python train.py --norm="layernorm" --init_std_qkv=0.0667 --decay_shape="linear" --train_tokens=86550000
Each number is 500 + 50 x the weight over its row's rms, rounded and kept within 0 to 999. Layers, rows and columns count from 0. Numbers have three digits each. The size before them is the row's rms in percent of the matrix's.

# layer 2 MLP up, 512x128, rms 0.262, rows 449-511, columns 0-63
121:511540480478549483540473417456456435437527494521495433485488537520508479537488542502499439524466440502467523519471493455635488460554507574404436512524490484457518480565502597489448525519371458
111:497513451546506545456540532426540524426508574561570496463452481504448543452492552469506577636485565515435490381500367476482411504480485478547451475464467445473502509480467532525441548570533460
072:540477454475501557528504438437503473502547576556517541498555466504457534620440429536577553484468588496518515452482506639475477443495468488487529527550449493478486497505511470358516511519423505
098:452482444540435418473494350426475537558537493573515470422525470386478522478425595487543462480478463458513452502585529573499469412506460547442501525484507482645542444528526508525551448513405591
101:498499526526511428472525491529536512439443487495412480528508508492561482493467510452478573532571466573546526485490487533480471466581417543545473446420452480434484528405422606507472580588504523
080:581495500569578419508449562479527499501616500413549447380526511538472518496541428497451441447534428505555541466399413519456537556533496540529486455476552435485533526514527437537497421562560475
080:570496538518546500507448526591475449495524421505430570515471513507502472492512499486468549578474395553500463486516371567475392488540518471497488554449473549503511564552502490426415418475495506
106:541515541504526455469399449466546524563591439534486501522538562524578458418438458480581577509498466538568439485513495559484495465604447558450526515560565498435473494436471460495511438383503473
106:523559578524488451583517478486528473473468505494485514489497491560535481556460551521450488459471463478513457560571437597505548470541405437552502494528466512523489527553408642486496418454518539
103:473419474511514489413483430360523490415516449535506505353504439554576500503445536570558489530424615478487595551453465451591516459547461482509538523513492590618540456443547521484475416435605431
102:438619432421530579512500492433386467513509557528502401482512493430421513485464554488499593494541539503492362489564556563485367527416519507505417528537551535525537537491465547561573549532481508
135:482543490508556489513516454494514448515509533500551444462555484495493558430446428583561463477421433574548511503595492517527469553566490512534496528565520520624534469508497475489455577550436517
108:508507415502497470476560578500471507414518534506479524469526507520482515433521541617463487506508494548509447497511473456444527484518493626703449489449490496483510453517466487493500524522503520
103:446633510518430463517543527508482525533408478521584474454545539474464468458484580541539567509513472615564544447542510432452508545492519516622481524427515557591549533590492517438434542513410515
113:489476560472491514632561477532460516582464514495542467511504548452431494466534526472451517463559604518396515511484520493517453642471525477448435465532390566472460507510483544541442540458502564
103:559605483555513548445510557539436554553500571536497455491497481506440508553452578512498570449557499448459459499433540478514576526474590402570421522538480496455416478465486437597567558535497452
090:547510489501450535488585436465490466436527516525517507351478462518520538495505476514432466531459587551487522458448460475550378577516554458501494545615543479522509434567417599486599476438508505
111:518482436493481517544483518493460489571490453501425318545556582514540503539454473428465534495469533504438408503550547547481522461547515552472505521466505466451479464527538473455563457430498565
098:453503469530544572502489464560530492488494479500563462377480484548433536514524417558596589524507365413304496417464488508511560527446488468541565560517517509483435483493517467519542539441511465
098:545586530590474541467475590489484551610513440431514452438519589431521553463493479437483558477528575470453468414467488487540546574606468476461516497484379397464452525551483531563562538530454493
096:509477539548413519450505496524351542482443442464443493483483455521536545478418461528502453539503641577464573438519510493503505561505376500545496499463401510471511491483513533549465495507468529
106:463614419490576543494524440494481476468511569569489478413582524558524434494454506434513591511537524461479496499501533498464420553521498481481535434485481466521564513438473515504544496528503447
106:528617461543507450516505532472468511518532599522547534503543513448448428477550475458574542491505461638463503531460436504509533454492483418594540379547440365472453527481457563528507419540517488
108:498494489407517578514533506512491495466462508488440540440451498544567527573497564453542551579435618479473564516518444480479461451467333501512524535498562513497543468458528558532515445510505655
104:497460497526505490459449444492462441488527458403507561440598499475457481558561554561537517554586523529472489510460505656482534594450508629485504358485486475603575528482487488481509547572517579
093:503517588469478524478412537510414505447539465413607532502472599471477500535463445495482565475534533517545516464487512487511379521439560512513488483437434549484487505495541480494520511546568471
102:473491457447547548584468581458471479548530411463474356451507551460471454465459478559466576532440514533536468535519571502600530506530506465565499542450461516555477485505545501480382549503497438
100:546464505584522385529550441527504570513540469461465440480543556527515485551466452455586498519508502485462499453463484511425577599475467617494554514449496472494514594486494538528477536459427586
107:461524469477486483524514506479378447495498536452512499516516516476456417591491508436621481508463511519502475581503514507466511519594500392515443399536534436529439564562336565542503489455467496
108:463440448580484560466415466508526493433489484429520392428524512476508452504602491532489507519478550595515418533464529554495509514608491653668468350535502503467469518552486486526518503479563524
124:456494467551510467492466507419435476393509462481477523389478478559484473572391478553508478545450510508492497519503562534439428494536483501484511566505503617588548540494433498553437571526538521
110:543510465427500538592521562501517495500475484488520572529518539487477489532501425556443466528426508517388500470533461502544531612486559485511520514501503519460481460502490498551505583457497450
108:445437446561535391521472448537410520409534355418536541468463477573542472534509504497499560495479521571500542402422479515483485499621504501475474491458478507515453552394420509542478605491480631
091:476500428502471296497481509429521562507471420501509469516551529510533443459516456401562480541536455527486475442552442459524429454560448481548597541498493512480498438465513540540493527513531491
123:600481554484482526491411517422419489472467518449496557338441487527460536469426494668448506490493540555442538489607452482484508557446548482393518387543482625503512496507483519514467520487509596
099:538526436488503517558480548518523483537489540505411583493454491357533457514564477542502542473483469429517499502465465454506519434449458529526466524564543504491450550450398462450538547479497459
106:481514482510510541498504494409533526483522532523517422513510489423570442510373476464418519461572567540460514519588478516555291536561565507484525525475503463456504519408455550573563507537543440
102:498453566568480497501512411516477494528463507566500552460531580505465409471537482599543547508448483497541534478576481495526459492473479584479546427465523522589426539504535517510533458536497640
063:443476485560491482487500500491485528554546444402483541506615494453500515519528439510480597533448562526471495507515478517614516482434484570596520430358491508429489492470523545487483358446493493
102:437490489598496520541455545513551445553483519506505380481586525455528425518538552483530533468498450386511505481505516455513495527479417566526487460545424479568490531535480493303488574509454499
091:480529491483508549512439404458522517542444519483464469517539506579505507477546552484525512595486645522463482373449478447484519425634502545519446490444508446499548473484331552499537496562468521
102:537450498558541452430455568490546494566530519527492603488518549534506496474485469631558505445428535535491522504533398460562513513470492533493530540512478448548516408540494595499566446478504583
084:479528481522466425513510457469583504515465469457515496526533593485538486529545487462539542477507433511442459543540496628490485451613421543434564449481521479540544384551474478432531525608543527
124:627549527522526484446546487427494491481520510462456454464529529519514500456496425438546491559512447511509474499632505549440517476551490456426466457521474414513556490444527493520528496473457598
103:468568487462517509587359462568493503505475568543494438499521477462519437496498495642518476475445559510544523540568569596641447466466443552555539518578476459483523579521396595582518432467460433
110:547467451528473538507479583493466533469474380385469555395509499517500516542438555671487475516442580559515535478512587466503506514515421517456518460501522475465533551374441515535472427412440509
112:475700565558472450443421556445448500486505582426430517530502492552444531477551510542458432574552488396529537535426507624483584513536569462529515449551479478522555453450548502451559454437494524
091:610483481463504475521443489549492550500502568522395483549494475516508398510473563547477559532590438464478440553565469489550628461544497454476532482454469557631501571496551507478533436440514478
109:423399491448491472522562470490526520502526594504491553461454516445533470578530551505420555472521499499476455494453504496508541484561452557521502563506416416455441540454550518490526532484473548
095:535527462476488420528494497508535533552409415468422458470567539555509496559425406465548421422604442444555466517472515485474447475554485536443630525412523474502469423582470480474499546514386502
102:554487486532486458514571538451422505453533589622539516462434482470450426484540541516496433597520425554389380500475517495441546565466538599503482551548502476470429501467506486520524513421487588
105:455473504560491514553447503515512500420494409517475511571534548544463506491523447584618492485486567534422560460502494478467398486569503471455468487554369544492512507532559524534493487412481492
114:521469510481511516493380410455426450522447554540480461484556587511479450507410537496661480518533478604451491478506499487547387487490461473475463502468477547539543510468493571482557562408426522
090:475506554570489442527486559470495537614527522458455495458470521508559481587475524543420548483463510520546385445505403605589531523509424529525553467421537430463470463592449488560534470537504511
082:501517475571477522504413580548560467577476594464542482540543504471454530690426499495529497465517399526421550541465516556526567508522483510474596498487544517573483502414510492422499475470513420
086:485463537575490536514469448508494488522522436516509418538468619499489530527418569555448545448480574517482522544558538532451451504497515521520416505510542481485457543457509510427549543495575528
077:538457494487534497455461513589546519528541468546438551636505489434491545530555504506431546448462612542501450495485561444452568510464549481540478417523470522468426503478569501507553472474502523
086:568499493469522505559478513524367456504528442516520509417541494480508508535451446545556558537550466411499437560514465642463451593584493466523476443547514503589453489473499509385425514528484476
109:467451498604499564576443538510468558440463471470520567505561492530574540454524584514518469476565482433581419494561496452484475521547470625538472519556432509519495471471566565409522380491493465
102:518548364552489494542576476441458490586455474483478530511552458525511521579525444508418495492481478491532407491554419458576521505490558445482586531489501471438505431554419627554532471448516578
104:579534424500554498554530577527429510496531396513435414485504537523472616522563524523476529559504479463484515532473471464483473446521598477514442529529539452475483534481549558465524529316475474
092:455566603514478458508466530475496459510528519422502549515513471463530471580487490653482479408510457494564511479633429516553506563507523515555498534489547526396467527497377599407548462457468515
095:487498440523575571511494551487485621606485430467500493523452516520597456545498536500579464501488512499584396487505552491557480357514505467531531513465465521518442395440503470508488499505468597
# layer 2 MLP down (transposed), 512x128, rms 0.178, rows 449-511, columns 0-63
129:554480495504512497519585503434492424442487524502482450508434494486553465527475587488454375552412443479471484469464534450561517504551567490438379428597445487487439474578549542533370436557497475
137:438481515610502566516486482507408444475495465554423498568457444473486436545498485460471408553555545571432397540456484578416495450496503526502501516468538467535540525486527462460443505468561510
079:470445469505508444468457488457511477501522524599504496468500516522444496476436510445492513576492503491613525398552484491434543372519475476580447511524527384455585528534479503458528542561575512
088:445531504568487456503470421493467473492508510486379450513375507463348533451486519480488491558467526491528526474501597493438494463512558452479524503633466609570507456460473462471442492502563525
094:520568559445407459413475551406497461447462468477522476526429404486488467482605520468483531472453489535535609509544513469438421417568497498543499447440507557481582530583555407531482480470462479
082:527475463483435486494530563544510461508465534525465473543486494464511574532380523402556517459468525520553451478454454579576554533515535511524571472488486500511532432519597512489505523476467419
072:491575460461494516526292539531501493549544497527414580522429482507537493493625558519438458484556514479476537446538506516392458406569453433549501481451528512566468563540559481521431486498430496
097:501474521514492521471431429456518564462549478379433521560593496531444506508482454541460491466502535517507477463572536587570398383523536531526452526544480594540490520503538523394525419605454497
087:452581378481500479482479470498603519687506490533463512524535539471507447437434492564473593502511502537488532548433548525448527505586511418513585478450464563527406441492459554501536516409547541
101:399462535490544580555503551493462515517435567486539529420437511586490549559539448473476463535561509540471456473547498435595462479496491420545481526519405482547564502513570461543469536534417425
104:453492508492514485505503504483390474439542453479429506489459486530606523451518500429496574489475534498493504528400449440504489555532557513478540485615484473422455584542576534463467511517447500
143:518451526536531368508515528460469462527515526516435595557587475572487464510483475556570432470415544447468433510552394527450421436485577502497486509503547499487570522523512395506434485498485528
101:500469532554526512495462519536515480404482521579466569450571439533575457557553508608526420479557435492485536483431497483473435457542516481524554399528481411458497566513476604638518523532589518
094:435510530481507526574589492544571575541510432619542529456521510525523566442534501516519422442579486512580468498506488395522487444565491576483577514543501530497565540623472539480452464506495396
145:573481485512417514551504546513491429542505533407538483510579571551431478528472513480493554521574545510519579524540524512476560499518509439501396478467472528508557464379451525467510552528532474
107:493527488549475443434467514507495516496544557572543506578459528505477601534499534457512591447510472477493485505514535472498468451614522450591513439560572537505477580547547356593420532471492465
083:516489503451497444518577495549438476480477424489500462494522487531486472442480535523508375505549521484392490544494458465521476477557581584486497494482416509529423393487359425531483515534433394
077:435547549465392614504579480395488474528664535432457444560508473504570457585474487538484542484410518470569502620483525508476437494499533456476492540525572447432492499487517471510511537503579471
112:474519492545502554513571469445592528469453510491543451503497547464533560482521423538505560446512440473474521402510477473515587502521531398632559537524618420596494479524583463521477544541517495
100:441536522488482562535500520488490444551496473489487473396553516514502542458537579466430449517550535518464557475582446493500606528519452471495501538486485420464484515418516500606501582549549394
092:462557545563524559461520365519495494526548489489578442499524434506529538417587558483456459518596463477412558530524618511507494527558508521543517453480456471398467405537440403500461537469544455
093:514496410533479561551510496518414412502437555595540490584487583414466386451488493482430464549495482519465518569481522455478471515450443473501534414498508491505441561506568542555500588469508445
102:451458456528518523422524472461380577493508508514586598438533362465512475460546526508453465568471528583406510487480405480505494500540489582510539453477526552488541477512457503380530440495495540
100:485455510486529611499480504443523539446601493508455542571467491498528526509566504506606505584554462557441548470484508539572478445472443469593498444416530474431503499504447522519614516627520498
133:406431504496452518509487585474483478493525506442434481547518559487518481491553493480439510451523507439609420469509458511514551552404528502488439483516464425493503546501521584466493462491520443
099:533523574458462586538525527480557491493438544550532510457455492403490558498456581485491608577464417442484565430532563399515465525567515445469440490537533504594516453495519529456500572494557532
101:428453492454489509539544510444570478528452504459470518560491573498433465405594460488516453508478461609537629568553483503535445543575510489509507547434571469460457435548469485501568585524489507
094:510544517523520508532536529485543453438392399458509471517526459429576395521483438515554474477498535581506413426416530540528496434475583433486534460470508460399481483587600475549510377480502565
092:566595469464581500483505528503559553527514501488555512478527479492425480517439503465544512446485434575505435525445542542549598510489553534467523592453545468522545448492481488472529536500441496
108:464424501442523643498570496487550372546468512514552477519541434562495565471471452448522451524560582479582372519519484454500455537521532510500531483510436453500521482464577544505519451559449546
123:522502497454488532498509534539531532458545543531454417465501477465541475504484604397540456516524497590585532458489476509470464486536378493477564472583491430499474404499536434493502541464492547
099:459411468499447487554476521511459517557517430557510560498549594441440523468551534572472509458562459547477477525468444586531449622464534501541482505424592441467471498576534487534562486518420520
113:505553514500518475517555483564476531493575561426535478520456530448483470598469308483488446500509461520426439480522519494372432583546425489505497540516495508537436500507466488482530587519441491
068:558542558469570564552443501636592552487490500517479499448459412514390545504395528576437514534464506455489524465459496607514539561484618570405461477548451484615467496464512560412549536486532495
115:529523469460506527573438471410426448508459496434530535483502579520537472474435565568532443430589571539466577420543392457429497593418495557504548448492632479487452508531570418497517472537528554
112:478522432515479480504384518453527470521548428464428487499464525483506502508460359470486559449436502462513397492502512489509495419583502457586480431527376479459464477517548539537487570426453462
111:498392483534472457578528514362406502535477509526417368529540527465491417478543499545485431555519523448493445501595433516526443576512499489512513407508537518565493522477433486463480503495514545
105:558486455498520428579494509512524439461528501503531499546487531525476604490543507469589552466508505520439494514499502521499507603444439506499441511267501509511502528489490551383572451485478456
054:509560517527518443488543500480496507464421515497479454530533490565508518399485419506479536563628466402456514522515495507444451416518560522516524488555497458539497453545540546490407508543516483
135:472517529534505520501503565518496499429525529543478481431492529519570549507527389534532562510522559540505427444484557502505468516352475577482551517494392570423406520518507488471474566486530471
098:430448402568519590482572492528586470498399499454459504473468411471503459534548469446571502500411571398512501481470496485517528514446519549460509563503487542604545445440432458436528464465488396
093:482522453435467513466541555503523511470541565501562467439567442503511513535508601547483509494589480557471557464504522498532399452473574521488312443515478455506581564598406443548483539519530525
057:433527561577438505542552486525490517520554521571528534400525399573477403531555433509529500576603518525459501566570438496451456440468463503540459516535517471517518512482523507405514485470431538
110:554492555443532561562537415470498463532439419496498595481485513522571422507443451508504480505525510349517664541514516554488444511552527495494433510544457496527483364501491475457487496522505506
096:427390497393457484468476410507496441474494499586507589501529440466527422497478520515454564503443557501384581484525440568524408473467541487481587514547519433465504554507476528488562476484469427
108:462504534478506450443468505464484472547452492561450512525443523483467558515509563518531522560450497462593444492580568483438515545360475502576565579557520537549532469574507422478353513401469488
130:460567511595499436399554502445489452498504504492525474574437556527493562513554526439494465587481558420433490547459508573496483544519536508471516532571532403448631466430547501534484426391526497
087:417504494427538452420539518424475528486420491534552529567557508573442528538501492461527493471554550477592523484507520457527465483502477525457523387471504475448550547516542539473482524520477577
102:558490450492444533636565458473490504513496539556566462505509537497415498479430533502576499425527416481473509504497534532464502460427525497483391481446512581528439494409436511399453442454498447
058:471399514491523487413472536545464547467476543428541479537474486576517537560486468503474514594592491518459490482572423490472489482498545515517391560496489506529534576519430420440552516451569529
101:496520510575506437490524530487468517526524533559494469514521522528480427375609542457483481434554535483452500468495464554535526568505422579535579476583522503494457463486536512579539523536461554
098:388477471470536550485469579475618495404481489541548504499460556537486492545405549570526470568533548561535569539522490543470414528419550493535524550552525500491419521556347518479522532473513509
124:490491444482570556439494419529403391532572476463551492439507502629484478506491436627518516521559442526502542549636498472557480482495450522476544528498415567465605513424423484568511504514401542
057:513542522527526421560403468502496509576507503500563467532455476510483516517481417409451528562515461332522427480455513540552455435437440476522616486425462453508445440523467485446452528457475422
088:494465463487444562495431528552523552458415430509509536462384465503467538423459521523470483500364477507480519626498524573495517487488474422514472472556450575509533547480512480556557534524529436
094:469482498568430514451444466555525416378498453535464500507466542496489434523540497398516607547511485524494462410426527544581424560569471426534490480519418574494497501559505532596567555472538592
073:467501433580438420607480530429519516527603473515418498438430549486495523492499469469495442488507493524591569474527508475503454505470509501538497488378407540573443510530482454556543608411554473
063:480487484528408495464558504532460451565524400501524509469558359561542515534492447525553460539494553450521435427454541488467493501553523602573539524458465483453601561498540514478531552429507574
097:463629510506450571521540476500580497700515439485578511523500487534497533552515571424482508506508490541521528492460485511502542473464512423475537434543437521429553518469418455541543501461562441
087:453587442521444455404566555520477464558485422514573378452507528473518588480528516407433408540538478438601498535519540504514517521510440505470574563505551405523490471416437527470547487501407517
107:606466556484469491511525547509596538431503522501487474588563495453442576483517425473512452599489525438534485500569493431567495483580449476533424559563402483513459500452466473486518497386589528
088:504544491533465435423588575477540552437507530547494476490469415502639542492487424490514455516442518504510459511552524440568507501501564449489516621529488488528554461500506468479415466505495533
091:423509499598485589383595505482536541541454512428412515511439495488527519447573442599541585433508422441480574555489522490519571451431592539503454457504532532479527477483462482467513461541521553